Weights of a small GPT-style language model, trained from scratch on English Wikipedia.
Training: a variant of SOAP for these matrices, 146M tokens, 4462 steps.
Each number is 500 + 25 x the weight over its row's rms, rounded and kept within 0 to 999. Layers, rows and columns count from 0. Numbers have three digits each. The size before them is the row's rms in percent of the matrix's.

# v: layer 2 attention value, 128x160, rms 0.0945, rows 22-63, columns 0-159
# o: layer 2 attention output (transposed), 128x160, rms 0.0835, rows 22-63, columns 0-159
# q: layer 2 attention query, 128x160, rms 0.0753, rows 64, columns 0-159
v22 104:502484515505479578509482477514479485469496513512487489494495489536519498511517477502481512496538495511499510502492502558517460475488538458541509524532473468549556569512472528507513531479527501532515481494542522548509518505490454484492502472518500523510494504466494503474519509505508492497459494482480467492495508511457479473497528524474478518526499514512445512481477439545535521489455487483531498479484511513532473478549502522507481493540509493508436513498460483470492508500489473
o22 081:477562467485497447479496527519504514459502493495478506487524471512465516534451547478545529465510501468492533484532491501487479538510491537485511470485507514476461497542481505501489489483466484500484504513490505513521484487499500511488484481483511486488494496541482480554502499446487491505463526498509507457466511541524500529511469523532523542477521487498549510463510533446477500519536507531486464483537448500495471492493472530522481555450542497515517501519498541501525507496532520
v23 105:479532488529492482465521510495486526520559494496503541498492506451476516481491514509476549491458465559520503489477472512522523504522474475479478535486554497509508493481474493486496481515527488446538509514501456526536509492500502482497525506493507471455436464520507476493489531501485442492483533494533535507537503478534516533509494452491492493474493535491508477503458491490463467500507551482495538505512496440500500470488478519470470542497512509478535470496486524523474486505509462
o23 088:512488504468534492518501439543523484526432497473503518499531513487477544515496479512474488499468495478490547483503511492531489488556515548507522488498445495486503484498535511498511496467493523524495512517456487493446520500470483497484513516536504516495546510500508504467538457494486550556504486546485490532509521506465505478498522523476480518516538500506495490497506446494481511493530475484500512472479479535476521529535527496537506475469460448535467485506496440491527501496469504
v24 115:490553510501520515479472510534490551538450525532497526514531528477521483538460524502491504470509488486487527539516517500501546480526454535494479497501495503505499515501492498456506518521476466492514502526524539574461512511507482488513459532486525493470507499495487484507523455509509545514498452521486496510522474545509487502478464492462504491491540470509452483481513515452494512453471537521469484519478517489515449522512523519505492522482519470443516453508506463499505516506469520
o24 111:531467454487466508504471522466523584482568491504502511512507522505495510524528522505445516482503498495564507494557507489537490490502516524492500511480498503508506505511514465515502514463500470503524461461483477490470488473525458458467506495504523505508487486505562496477509507520527517513506496481494501477510510483495497532524496459574484505476447514495524497519518475537538473475504478502518493451561519506480500470455480492483492497505469516483483543516485521480511480514469482
v25 109:493477488516491484521503489491505516474483496490489471480502488518502456499523473503505495468506508443483517506450549497510527492546494542520483450486540507461504526524488497537587552520465466502515483493547501527516494484567484533499491472481530463497472505491460476497485485518482469488519503518482478539486518484499492475495494517509486491529474452491475474464508480518540476495528507542501470495478527539496488540551461500525516529528542485496487503525485479480545524508494509
o25 090:566492523517504538497475564520488485473517490480484490517499529518496482556509549470494519476538499492526466459509533516522472483473479490487492528514458495522509496515489491493436495468529520492487544488513492497461485497540485490510533508485507540484501474520492507458506537524536495485512499520500508481508486494516501528474478474485515494481480514529518479472518540535465555445493486483518520504510434493544481498469503533479516471484512497511474490471494526535454478445527520
v26 098:506467470524470451521509527491501464469455523489547516550548500473491500492517511485506487482508486520504500508505523489475475485507496515501457528501498514500458460479521472502489462496514492489487513500469494492491481513448487493512480510507517535510517492494531533528476484484492569451494489514496526525453492496548498548542483495548505492501494495477516554544495521540482465498534503540481500505515524462500540514478555456541510502475466526492536522545465527525494492494465505
o26 096:509487514469523522553505512437501512543547469486477462513472480515562476477512514527450535534517505458496494492479484494499529487450552500516524496475535491530530471469486535514516507493518509506513484516505525493539530520492449477506493546489490483482492522470488500520521509561484493459503516493445509493514465499508491484525514478480492494482513472493455489507469520508505495537496508491512523500463497497439480496483499510492494504509515547519494496472510481509486435563526514
v27 103:501511516474521479496518483510527512500496518439482470504524491494526508509476472470509487536544525490502504476461493505492515494470506517573515544486525501499538487502483469443538490501489485510485540467476479446464482535532538508511482534479475513513512499551457498484471508503492506499470490520495470532508507470502484491426484495478511524526476459501483533515500530533494504482514477499543468481469559568511542481484499475525519505469506473503470502492527454509498484497480502
o27 099:509546498501507499502482502452488518507532464511507498492473497487514491501489463484494528497493510492480507517529498471508519515526475488514513499492487516503477505497479522571487511520523505503494429535539488509571482533462551540520497489502548474460500472493539478485470500462521504517502503469500525435511506500510524491535512475529513498474474477530524498536532520495514553496435482469472486481520459464463496490484508489463483485502505538494491484480482538529483544548496465
v28 106:500477504514528510497495481488464525452506551484512512474480454519498475499491466467476504496508514478455456517533501545517489469564505520540501518518498500507503554506513520494518525503489459529454476495514446528522483507460516520517457526480496522507502530545467481518461511511519465490531483516472487508501474507480510529494497501515531500507479492533492470496499483521499493526476520482569503538455478520488532526555501527506517484517476519503513456450471519524515535500460532
o28 084:518525501496491483521511477527517467526478506510477524534531472552453503480492490474475531498508504530513522478500526523462511515485475435516498542477520515481508451513490468498505508508506514471488508511508507482473462504503473478488552544511508524516507500457564519474490490466470494482534513556511494458497517448540525527533505499480504488482484517517479529457513490445446475481544460490485483523505527499540477520507485541491494500471535504496488514513545508447483483478507501
v29 097:501511539527516484475486475511474493516519528497518503515494509487499532496524529464530508499498462490524488531494512511516467509481468448498480551490499491509529507514515506513454452526514525497518510495474505485460526470421519484469502528558500498478513475515544519491535490478494533534472522506512499493512469532498512513488493489479491493507468496519531498538520533519496552455442497455495467461513490458522439511464508473479478467460494469514462477484510505482503460529502456
o29 086:487485468441509514495509502494538504506502453516514456494476522489469502451468486518511473503468519539506507545542490487499523462546479503491509467511514514508509494515514498512543522457481468497510453480522499473475510496514484481505476467496513460520479533493466487482467522484506511501482492474493503468512525542458449503494481507497463501500500514482477498529492470523549526542504524540486537512493508498501522477517491520526520550519484527516568554522507474502500509576460470
v30 111:490473492502473481534558479532533485501555486495506469491488488511504572499515543509497474513501479528530543457464497507503447525464503467509504504481516471468476489492503513483502475479526503475545462459533506499521489489503503497453543452512497482503502472495491537494487516477469485500451513458489514489514531488545522506533533529495528529495489521517533544484494484524537504513489512470506496483537502497521526477477487487529470527474501499562483502472546527497499499496530445
o30 093:462544530418507549483483482493509496482494490521531507499551516474488486488473513534527535490499514486488448518469521505512555509485504500533495471497471544497479556481469482471519520505491491535518490510493468507478475507448525531538457481454525541492504488532503512495483515496489502507500513511505491477488475555487460447478496511494514549547549481452461493510481499479467530494512520473499491493455489499504466507537502554516504498494508505501517523522501495511530494501486482
v31 094:481452545476480468502537484506517470439474488488515503519500516489499518491494450522521500470495507544488485479492519499517474532540472515481510530496477457474493528524495499516537481483472468550502456499500502499500489476549469480511533493485516480520486494522481502481448472459497504518490535507514510529493535521549501516495488483495484470487443483462506545528503429509501514479531482472471528519514536501469513489481499465487521517517512493535500556497499508527510542532498438
o31 081:516546496516497476477480541496534509520508512467451521463488525497501478474504542487502536470519509492494545514495552481532518468488536482501494486528518511493528450461472481459531499499521528532483518464517495506484511495500537506486517474500441532491495462476533494512487497499512522516519499502509485493482501505449473489477513457437471492514464465497518452469468535520497492553531521505473511453504435516514497518525554498491505493533496489538522510491490492514509527459527518
v32 103:506515486495478514516440491465479495469479543508482510494486439472480459531469471446494506500508482509522498518484490482502515483519497499520500475513511502504554560527511526465504502510471506460484519502509455535494510538492486482512501507481498511523480499527489494482540458520503532538514507456479475474538504470481488497445490529503477531546504508488447480495536519441496525485502458493513483501479508522502507519517455556520494509502509474526466447512521460544504535518503524
o32 097:479523498487539522494528507556530519497486498528471470526492477543517519508465489486485495530472512526506500510520533551565533496542475471498483506481514510509479537497443501524492525519487492518477474455507504498498467514541474519487501495514487469447516479479510486499460500529537477514508486558499496470475493550523521518494470513507538516472474507515544476499501432479482483520457510547457510484524497506542482486487453506493491508479489491489492515494512545448465503478477491
v33 106:505492488532506503499499483471464484500486486515512496453499474507461518480546521495512480489492498500491555478487491503490462516454486568472524483506521506444502509476550485506476490518501494428487507546536520474526503525485547482500477478471480499494559520521553523577464512513489447484513498516515538518526535489521469553496465505550513498479495515535521522532509497489489485507513502502489487536482471491512495494515522500515476489537504534479481468481498526525523494496465505
o33 090:482518531486501517508529534494492479538504496491461519502508530504553453516506500465539493535496500540523456482470489499487551520472539455507518509483484549541501522506474516522517538518520510522495473480486470492461504500507473465552478526464502515527475471515472494471508535496514532455495482487491480484483520501483549482509518475521488514522436514473512518504470505448550511491493439511484513508504502489491536487520465496469532456495503481509495512497468472501460498487558493
v34 109:516525479536507510517437465505506438499460511508460514514457516478500477511489553529507472489467505488533543508519539498458477513446495525502480469534489521449502515510507519512447452501492523489466524541504499515525479521508515542523487507523478506519510488450522489478490489559466508485514482502520472487512492488494452497476459546541459508508515509510502493496519568459489504516504485510495501491506514494534501490517494490501500493494507541471444494502514491522519463453497524
o34 112:480497516482503493482552520458455511533483479536504468509517493492480484562490471523520499528501527447513434535442492482503496503518509479503479517470516485588487500489497530531479542548519488479484469462501549513512512477521495512517478463482511485490523475515512484510519492515519495519491483492494517521485516495512474509507476525527494487459458509492508509534509445524525514450491481493493494490514513513451492472457499519472504529537514508502473457494513483538514538497552500
v35 104:488455496510480538462492513511483484478469492506531534479493433509519558528473523490502521532537427533495525443517470493499464487478503503477480508507523490528495474498524514485462463475544520467526528517508480507524477498468485469489499475519479519528493478471514493514484517479518525500453505521518511540443492510501512517555538538529500472490493506538514522536482509528502495505511530493509502529503481514493513487471495550521463511464484516542514502514439534474497508487501477
o35 093:499557474487526478553492494497487517498490503445484535495514516492545507474515524465513520477472524515478462501539464496484528487520524481559510476490567494491522483500507514505484523527486453559485506511508550465473531508461460505512423508487554487478501524541460510512520495485485506474486504521506498503483496516520486459509525509485520504513551514490484486474515487472459456507516495496470486482488483468475543543532526477490514521496511473496480486511543522507492489490479513
v36 105:469524551503497529447494538508501477516501511554508536487511465522509531500450527486504520514503490519498470481530481486515514483472493494478510491510482490534505479464470514503424505495520464460531532514477529484493545511496516481506522508517510495486496482512523496539542522459517554549498499487530477527512514526509512517530514484493503490490459498526496442562524532480471512487465482461502467526493488480485480519454498550449493496477472458526516495500493519497525485504511453
o36 090:560504510486508465524494446510506534470472494494493521459472539479483511490525448499495491522485502532548513513547497464499510472531462506504528508511551485477512524531553502498523494529479513545475482464475497493484493462483520490528475480508500471491515518473504518458481493523489501478473486490512480541491495489480502503442467535465494480464538517507504530456488478511504517514539537524447519522424511504517524511526497519530487500475494481509530523537512503455477513516492494
v37 105:523509471493554507519531449489465513478484542530503479456546476504505485490521525547505508506495465521553504494499486473499478468498447519496492490489513496507466464470519483463496485531535492504522496539480539535512490489542497519514549517501493462468529503501501478482511488533495456527524481444508492525505478527559511516527503512486482510514542501508483486471464465475489508550520513463451438484477507474519520534498502509501524512510487481501552477487489554492478487488502507
o37 100:465461496475505546484486506499470454507555522454517531555508492457471502514507474506495546501489477506495560491464462522506516562498504499512514515449509531441555454517500503485507506516481481512499485476492492518501491491474479522499435491485506511493472509532529499488485522460496497476476506510478451499538531491499498518470488484507470505503508498542534493484515497511478489482509518542506521490552479532476520490483484451492484465462565506502524486517501521528473507510522500
v38 110:529498500490509504497480514490423491517526550548498513535483510517516519485463541497511501548476476519511515496517515493460439516494488468512444480548526505504494485538455485505458460509486510494495485522529501486497473508483524523505506492545495493523499503453515488504525483481508569474451504541481520516484516520505505501540523536485505495460525516547508510485528455500574474492497510493494509457477492477527456459488504500496466495498490509516472482496508501465525487531521483
o38 103:478472480476479487522496476513533523486511475487507517507472524473491475493479518550492482478526540517510492521504471512500588449508514476522473515471428473489485533504505514484530463489498525515499501482487469478526551502539467517517446517519484478496533502535504492514470469496500487525494488459482512513529482524492500473474519517524436502494494519514496513507503516487485515459524525526514512537486518505478523542532500549485481497496504497493473524513469497516528492459454580
v39 106:525481491483520535483477542530484539567491498504497490502468544514512439524512515471519470510509488495522545504518525466481499507453520487531534494511499515495467512500535484492468513515526520495508479542509521531529472492467470488500469477504479521495552514492525528501509507518497533495474512514478529453513492561462456497470490529482482492502512496480472470471539491476492503477460504539465491516530475538483443474519481450506478471517486507475498517460500492483480502496514566
o39 102:460493493533529502508513521461481490459526497490505508515461504510516539516542535523525469493507533513458500510491486494478510549471485513528474456467539492521481553486495490520500463478488466478503521490446537520465511510483475506485516473456503512523517489487513509548517459499539505532479491427504487495480495471526502523511497469574479494471438495498503548527465497521561483494498480465517531516521519516523489482527477468504534507486523483484481522530494479511509492498496503
v40 108:519509507516523470527473486500532505549464523482515525506543516524514498490524496505541481477520489512434515512520514521489497464465500512492494497523537486514494501523488523475438483524492489456485525521502492463510477572457516502460499522504501519522565483518518497524528497523512499544508457521449484510511528510519490536461475512495505524499475525513529500490560517517488490497467535470484459486474501521506520481466527502508516473454496470471493452461505523462489508484469530
o40 095:499507495482468529488546519482502490486530466512498510515467499512488504494479470452475512510496509503546515506522473499495535531544483496501518492532466509500490515487499453521536535491538474528522432501516488499526565492508507507516461569484509462458461518498463504480461496482518533498500513516489476475539483446506546485508519510506503499506468503495457487537502508452544480485461469526520460499511516496496474454509492462496492509512492540474502540501487501512456502557489494
v41 105:512489516474495516445529542508494463493506548446492498498502507526469512533471466471528511527515497527492491506523492506499486489506509468518478504505470538524502489509506479507503499436487530529530485475475491518453490507448442511466483475503518522509451511467512530465519456488492565531440523542500485467465487516490510489488536516498486508518541519535545526472508504497503510506476486490498478512536442516497501497481499532483503477483486492534480559512506519452513505520525515
o41 103:492489480510500505507442490523490559503490505532487489491476519518495488455482566529498506468523548485451544461501536511508510470507478498499556476527505473451519514471499503482496452525470457441500488507499516473569471527478499481537466474513523516482521492480474483539481462480548461523523517490480467527551531515497496495502507502519522496496525532485478520512473505554489501503491529488537506501459527493499492512501521492483459511496518506491500486508538509509511495516466524
v42 100:458463507538469505488487515545489481469457488510517466481520497521527542528518495495509498498552482545501517497490502518514472488540500471504482494492487477485508512499493477549537502486513521459517480491533506530517489466498472479464489451451511504465500483465576506518450486464516497522497545548485475543466505527542502508480533487487477484493466489489513526509475529505487489495480508465520495513538525490514508460507515523492490556543506500550506513503545517510488526450495485
o42 089:513564521474501511557502523517493540510508564502460514506525505485481499504530529475475507496483487479497510475500463500514526488470517478462514499544508509487519522456451528481434549469496499543507496473513476479459535509470502477525512520462477520542509484506464489508520461498506525480478484487515497479516528552467473503518498444480500522517550513473505461476464459486491536530476513511465494496483462512476522530486528480506524498530508524525514529513485502534480494502490480
v43 093:523463510511502513499522494480470487500491585436500541541466481485486449474494492482478514465498509545473494473520499493498498487481495538489484524537495512538517485509482474491506472498504477491546519512480469483452490518499485506517465500525492551519474512527464493497482453507490506500477489529502495450483502461498548522502533535517464510526477559509493530507532509509505533525480479529453516528483453482489505513499519495506547482468512512494475518523441502523522523542484489
o43 089:451492508482505497514490487488498529524469480471467470426533542474495474478477521507535502498519546488505513534480537520524474482520550506508525501494500529536513460479505542516520485502477532501467498516511512556540511499482462539523526496526521500469492521492483499472524520524471505475524519522527488530478489489483502473482523508523531500448507468513515507486517453462506438483499469497488511480483479537504508494485552497463518524477527469473488526519500487462478451526472540
v44 098:474514493540460507518535472472473508502519488538503522492539489502444558515492480536487523449510504460491492549500475513517532517493500516464515467512519523499517510491490543552476522501492475482440506502530545511530499517477478520496514452468500499469467548453511494534528492500494498492516483521483519494497518437494496509528525491531492462451509502507485495471528486495526488504488553551496527494491510494505531506510548561495524532494510483498514534508477527477510497493462521
o44 082:555498501484502509510501533502494494509504515497510526499505499508530448520530501469515476527521520520518520465504480505515429460486510534467531539512452538516499497504540475455502514515548500502511493501494491480436490480539445518499482523532492527508544494484485502494506516532485515505506508544491503526488494532499523505498467502470490502553524506521514499465450523458495477478515513483514498469447507486518475462507511449501485461487446468522465452515512492512527482461532463
v45 106:511462537476526508523525518494463479532500586485498519465460481495487481509501514472494513477532519511480524496522504491545495486482473491482510538515468504542516493496484478504508495509485476500492500498526454526477512489512473503492479510543506497508466546468477468504479495558543476500504480535530480448486487468477505487512545537481445515518507541532503475471545516493518492538449478506513495529521531480500467503518498508506499465497466517519448522492439475490513541507505529
o45 094:489537512485513510533469483514537522490476505461498499506492499501463496481494549524508521524517523516503444484486503489491505461510513492433519484503520456477528490488543512451490502556474473499500480489470528533537452443496522462550476512490514455485490513496518535462520524497477517511503496518506474518546511489503481521496520521546513514472476518496513504546497416495502514455511482499503522487502479518510488513501499472513516490495527466463522492506570482472480483527505536
v46 115:468511537536522495489438523495513535504507517495503492495522507488508467507501528513488506501499534449495508494491559463490529513486524522518500449493504479485502522544438524475506520503485492510472523526502485516503506544535494506496465528473444471495581527486526474514489534486522517461518531521476476527493499526533463473453498483490538486497477460510470501501554543520493481502507514475505509452467521537491485504516489482547506506495536459471497505498494500492501517491476551
o46 111:522479482500453475554552477501477490452490481491465536551493477521488489517527488459501501535507474495509486538514500481513475491506443498445496499472504495538465485469504508498485486494514528496510489487499515485470500529518495552457505514515515523556466452497489493465519513519513489510511505466503475485505499513537540482519521494495459515485463528512497481481524528522557509520462527559483478496499509502503494508472449530511517457549495501492488528496526491545462499509547469
v47 106:531502477461526551523493473488525460525457535505466505455517522517511499454522489475524495521535504470479479523492492530463469492457495539500529495554469478486530527492514464479511533483483491507469496500499492476515541506499531505503502493522484520493476473500493485508507537530515474497473488490504455487547513548501468452476467528467512528547471495520510548504527509491509497487477491484555477526454492514524485490517526521490503449465475484535476463442498507506527505495500528
o47 108:507484496506476432478488509487506437493512483536500486526492525528476534549517472509504498505503466527465488492503491476514476509501471467499483530495535523535497525529471511515524459533485483488515446494535501548509489507478503504517492493481504457511491509479543471510464518467490486533483494511478511470564520421485540538500502505503499485529520551514562501536519517469523486477521461477486488502553492522522514469512477536498498500506500526496467507488492473465473519487490466
v48 112:523505534488526488503492487519505529469472547484441526480510478486513457534475507491468498468540514503504529477505494457464506514485472511506498467498484483494534524524504498462520510474453477522501488520480487502463510512499500490514469496516495459519468498505471459496466471556537454507503503508555449480506490519477495494475544566489477517541497510498498518486496496512485515518501471523489482523491506526499531470494417524493504482525539472487474491488480476536553547504460495
o48 106:498496468499479503503468457484511477507509500520530469510507488490504532486467508479512518498507487492504431497498537484518504466505551466536486498469526553490490502512466516516493487540507522509492507477517515515489451519498508503525513468487498498495463521475527498502499521435469503507515467491495489466466498509508530517483453487553538460456470545528544505462534467518488556513464474530482495448533493524497522507461539492491484482494492511472500526491514560502530514544531527
v49 110:522489485497471508508475540502510484459496537501481493517514501562529527516512536512482533527551481502491506450491515520480450506469520465526477436517488493484497495521462491510499493456522491496529457490512525495535447547513478507489515451531506524534449483483508474489489500503502534476470506506488483538445515488540512520505529506509534532472489522500477544496521506515506498495495487446537455476495467514499541473485492530499513498525519485522491539469519550511496522463510480
o49 096:465507493438496486493548491503465515496461481495496531497488477463486474507474481488496486504505501488501477511473459484498563481495491484537544561485480476507513537521517514487504496513527530535516519542500488486520508473487517519562466499478533487496528480528528508521493482467470505503499497525463488498502504534501560459462503558457512488481543489485509466457493521518505502505485517508472493530495498488490485541508487539486480474465593508507482515518505495475537491519487535
v50 111:520495488469540472501496520482508504501519507468491515554511562483500455477490467514506497471476476521481480501522554496459514509501479486501497498491513519482490498502535480491489520489500478507546486512489500521490433518496537511514493471507531458500530524505496481537478470498505549493526517510460543519433480505543476508543486478515510486489476462506481536524546510528455484495528528467430516495493489527470514511498494435514503474477541516501545524476496522477459511503481516
o50 096:493437494523457509485522486459474518527519492471527508536517511525485506490468536523501453512508490509508538546489462469485565504452522512496492478485487498517526451475492494502528469517492486472496504516530489507486544492485490517523558530509497532518496509512534501498492555502469486489524522505490465509497456485509543472497503505483433496473510464500474494480501516547580517486496509476560523486476477516513505528519453462506514512507476485508499468476494509503499480477478524
v51 106:483453514497513481498544504511491524543530490501549466451488493516490557504532510507533486512490526471497500521526469487525480537485520515499519562457470492502467498482496536503494530505499513442474476432471503475506504467474510506472523482510468514506504511497464536533529516515496499508493494482502526471520535486449541487519482498482534529471487539501547496500472486498546492487469496543528535493543492457530532457472517515508522498463479507478516512532481499457487495516502509
o51 109:519532532482551503487493513543523463503488462500500537485470520506532498450526487515496479517481503524497480497486486481490483489509488497483544490567521487512481536508535437490546513462503477526473508498498501491500505520528485499509451529498515529531517517489480510477482531478462480492508516476509471469524475502528456513468537485515526535547536489470514490545474509494460492494479542463544484499483518473468423496530540490526512465517473471485537479501476493500515482512511514
v52 107:507459489447527498523530483498501534508505519476494478515524511517518513500502456483492492494541465516478484494467510534489517496495484503536516550516532506538501489500541451501508486468509465516492513540486474466498490525507482468516475503504515508448507526547459483500465492495480469500482480578457516481487476522502507546496506485480495509505485426482472540509547502545483520466488544519498502521489516553482465492492521493530513480481506505525510466457518494501511496539442515
o52 102:503494509549480531522464536494513466499514464484521505521479529497505505494479500482493501493521542494458526527524500488495531533492517527519476465457471531523525508492459524546493493513524463482524434520555504502478491499474490505485541513500499492487476505482560496517483514492511524532506517518490538480519531421491496522525490463550493514494480514487478504472510517467539505528507459443488517508521488469492501488540489478455487549482532504509489511502459467460487493484459476
v53 097:490501520464501527479482483516501503493489496557510513502536498531530451497479499490494468507510509487492512514480510482466499493508517544561508486526547510486519515538484520511534474545465494488499482485486487442547510517535520510515508485520531508498497488546475501530468483489491481500460497483477451517517483477490522521446541497479483523498493464495463480503524451512556513494501483581499511517495528533468517478479435499504506492519527546488500499508492488496572487490469487
o53 085:487490499540521530513467509457500484510510478531467509514462537454495544512492472459459527526511535480514510483511515481536498507490504479539501511496455511530473492487442524485463462484485518531466472489519485506487504496528493475453540493483502509513504521498522536470481501503537502537497515493482553485503478499481469472500475493533546481503500487525540530479537537529464511499492523476481506494447503521505496522555515497443517456498507500481452530513477491529480511473559495
v54 115:489502533525500518496518529531493465496460476530531511487527505502543522527490530512517482529512458508482488541522505507518485470492522479458509469542482484478468499444493538488414496527506474470511502492493508541582453492431472481474538505490507513514535501513521500521550495481523511510507486487480494497486497505567496507537527502500516497473500453516510482536488490498483502525513478488521499515497538478496509521479524548487490523469472483486528483475465513512476474468498494
o54 105:512485506463487479495534483469493506494524467497510510520450476506518491474537497505481510448478490507528509481519454479484495482472521510560494527484556519492518534480537499497541540517498469519477482504490494486473543470468499504516492536476505480488524483463509518501474481532515496486493485523480471501543474486473533466522465496450478519540539489490490486462529514476510487487509532501473490502528467463511489509498482476579517491483521518521505523556559541502486514554468488
v55 104:522490501430494536486496578486505503493454506512474536473484470496491487499460503438512519510554510561512500443554468464491505484499507514478537487524484541527491475476463482462463495487537508485514512544486485509486492510511492478539513463527464531522493508521517481531552495484530502499456485488483509482479527498532498462510550509495493483517509500497473516511503505485498512511499462485501515514489465505482507504511491555493435501481481506504509517485491457521516520517532526
o55 090:473508471530513478519522446496484513512494540481527519492481518514523516498506531528495492510483508490483472561497471537491473511500510485515476468489549472428486562527547541543503486511463491498488522493513508503559518496496525523490455511507499503469465535463517519531492478517487497523500488511496498511497482511475528500485462475499495527486504475474551544495499497480486461480530504549485485507454481512510550486527500480514524453491554463511475469525505532455475494516487510
v56 101:547536479488482500504502497490484514531497491498476492505514517544499498476503494506520502477499465481465473554463506516537462481467453525508479474500515499506518506504464496542473527543485451459531513518489505501497489503515524514483530491505569485467471537523455490488507500482509508505516448527483443529496504482559480517516464461465489498489515473504460491533513475476478536512495504486491471487472532528463494534473500499486491488542517475531505497491532568482524502455455499
o56 082:497452516512475523491525524496509498517505466465505492511490538448479484530515498548513500498482504511486540488517501552491575525516508476483542508490474499480523483512570476488483472460499509495491462485527490474522547454507488455517516487484498497481514499486513540503492518499533508511470471524488576525504508509444495500486509521507505500470489488517484479472495540522554470488506475497494497506503451487566514513497466495448460502463489524487507484518512466492516521526523476
v57 115:500519505526499565515491493490484482520460524551513516490512518514522455533500498457519527501508511485434485540519481491502430472493486503482477496524487523495533526480461502489474538535493515478537528531544503541514520494526467494529491527503463475511487499486538510479521511499525492472492470480501452467511485515475497487499498535469476500524507485501455459486477446465485485501485455468512471519491531487502439507515522502460489534532518467527522467485522506521515530511517478
o57 100:508469522489505469448559474510514489453513550494468531538483539460507526476481517543510514497491455506540521470484469507545498483558535456486533508508497487471503497533517535480487475498487478520478548508473495516425515508506469504481519496449519529477494477514511493511481448504543492506476498500509532493496554483491531498488508473500500508505498539514504492503494523488498521516554495501472508479558488534513500484500457490516506490532519504454488487529506516472478496509471481
v58 105:478485490482499489497549479531525487478517516484489446515498507533530531497468526525501544508492498532511470479484500504474499523495509485541507538475477447489476475506496471513559460483515512510519511486485499490484502501553523501481506509494477499464474477540511470501448532472459471503487541517518542518498499544526517470470489442477511504476478513483548539515468509531517523501515521447527496504490473470489517475503546494492498510494512491500522477489577519537462476460530493
o58 088:465554496490476486522487477518484501516461532503502520471531511465432525486536474514451490468514464474478545538497514475505463492481473529529525522496489511518480516498476510511477539490504526513482467527535495484497515549471538473513504451513500530540489505482513486481531505461472524528480522474508489522508534482484543524508532491490444516548555489468504514495477470506507507508512490478511501494516529509479492543476481516476482493510533533501484537501493446468494488521456462
v59 103:490492509517480476511542502504510520497491465510562484482518498518531534495564505510488489464540499442477520521468500535563481527500480486475514504504497504470490509504508474577516548540487484536527493453502514487502502406522486497493517482524560507452471513467496517483484494524520480489503506522513506496489507471464504505492506502505499468508472453489478497468522484569532509514499503539481521476505520517484480491461522476504530486523494476504512525502497509466522532490494492
o59 087:487477499499525517467465549509490506510520465474537482491504539487494495483538516520504516467505480505485499441501487501503525469497533543476507501503480527511547490507549473491455494457547515516490519559479483482516498460498503472482492501449469502507499490513490512464533537500510485471465463513509522504505504525495430516481493481480509488527525486479526494548484562462501534473475519451495541524534541440525501517526520480533510530492509541496525476500501487517514492502495485
v60 120:505490514543487502485464535515483547485488514520452531509546519530498471513500504504476542491538491500464504505517524505503518493498517456466485476537501508505508514523458477505473495496537449520504489510508509516547435535444466481477500466515479525516564538498514443490509480469539536494476470533483513549490490492524465497498510460508514493458492478485480514489567504510493473503481524478511532477488481509463519501496510470519506515480508475485519519461477536481488526484515536
o60 094:465501471489488487498518479453489484542447503469509511507464478501477518514544469497521471478519513513488505480498467495475521548500518569514489526523496469479535470498544496459580509482491527504508507512465476515500585479526457526502528510503484506504527503473522486519512509494487518494513535512508464537484489553499539485495480481460484527512515490520506462487503525503509464523491505517511469479509522510469510487490434497544524446494478485503492520520523493535481501512482487
v61 105:512510531496513435511517558521517525519520464478500533487469521471509501493508490474494498481488499501464497457485533491521545509528510504455522491504513481503482466465470484468441514520485485488518512528507470469452494488539496477500465517460497470457534519490493484493458495482528499464499506520520490470522517509510489503541518462500510480490451462469481475529556532554479492522510503504500539504517529526458494475482468454486477522487472468490495526462519486520550531493485501
o61 103:523475527518514501500531478468509501526479494458503475477495510473473471479529490528548490501520500503505495490494503490481480527486502510449481481461521520504500504495512505492510444505507518525509494510523499466505524511464508522478512516500485474497492515467521571489546470539509515530515461467542506499514476467489510495437470516492500487493478518505433459533503511496567532492549497498474531567484503515505470536493502439538558502517462492476516506510502514452496501475498485
v62 104:491520499504525491505509496505543498497534504539498504475495508510484544489511544517504521548532488472513519469497471529437502531470481502485504466502497486509509482496506477498515551500524525517547502447503542494498519483520536524516529460549474512503487517475479465493516556508552488457507478503549494474504471493474485481549521488500528496475485488536498540464538528520514504503489509522498478459490461508518537492437476477504487469478519441517484536478459519465521503510500486
o62 099:487488504464488463472513442482495515511501464501519538515536490490521505525506472513558491514488517539474480514494481467521480498456477511514498519472457538492498479569541500483504500521518512531482513517464482509510476493452506542509449472480515494526496526513508482485459521488434492529503491485497465554501502521530509474451485521474478497525554549523528488511523506498493517489508512532548526538496507503510527501532471501486516490474468477482503445467497523479536512471498508
v63 107:464496526489533474463502528488518542500527539447496494477484494469465512486473463481488498481500495489548473512466496508504601489542478498540502510454509504504507506479540439470540547525498485534479500486495471531461513497512525515503470528463494487443490541532454474511501495527504508514530513525507497560525502478523474492487482495472532497529476477516489491519505544515462489511520536520515486531467513504492522501494503494513513494472497504496528497493481463482500503506481542
o63 086:569535491507501513529475468521459513496501516520515490515506489579515484545527500481488521501513526528464538457535507509481474499484476508453499494500534504487504458475561518516508457470467507464495466483508488450504463503471499474514525504573515451503530522452551538474520503503484501524505491496485460492480482504534516549524478478532481515495505513528528526521510473497496514498483501487498523510490504492498512477499502502515471520459482485489467464501457545485488519498496486
q64 070:454512506552502516505508480475473472499497457485547520506475470511520533516500518540505469486448497506544522532508479528477448519485513497508510534504498482492449489484522551512531531510553485502482537479511474511529519474507496510490531555496485497514496505487527520515499538485440473491514502438496475518523508494471473537526489490504483465505514512451524449508444499481478505490492514499515518501500506486498487487500482497464482504463477544475523468493524477554463463477482471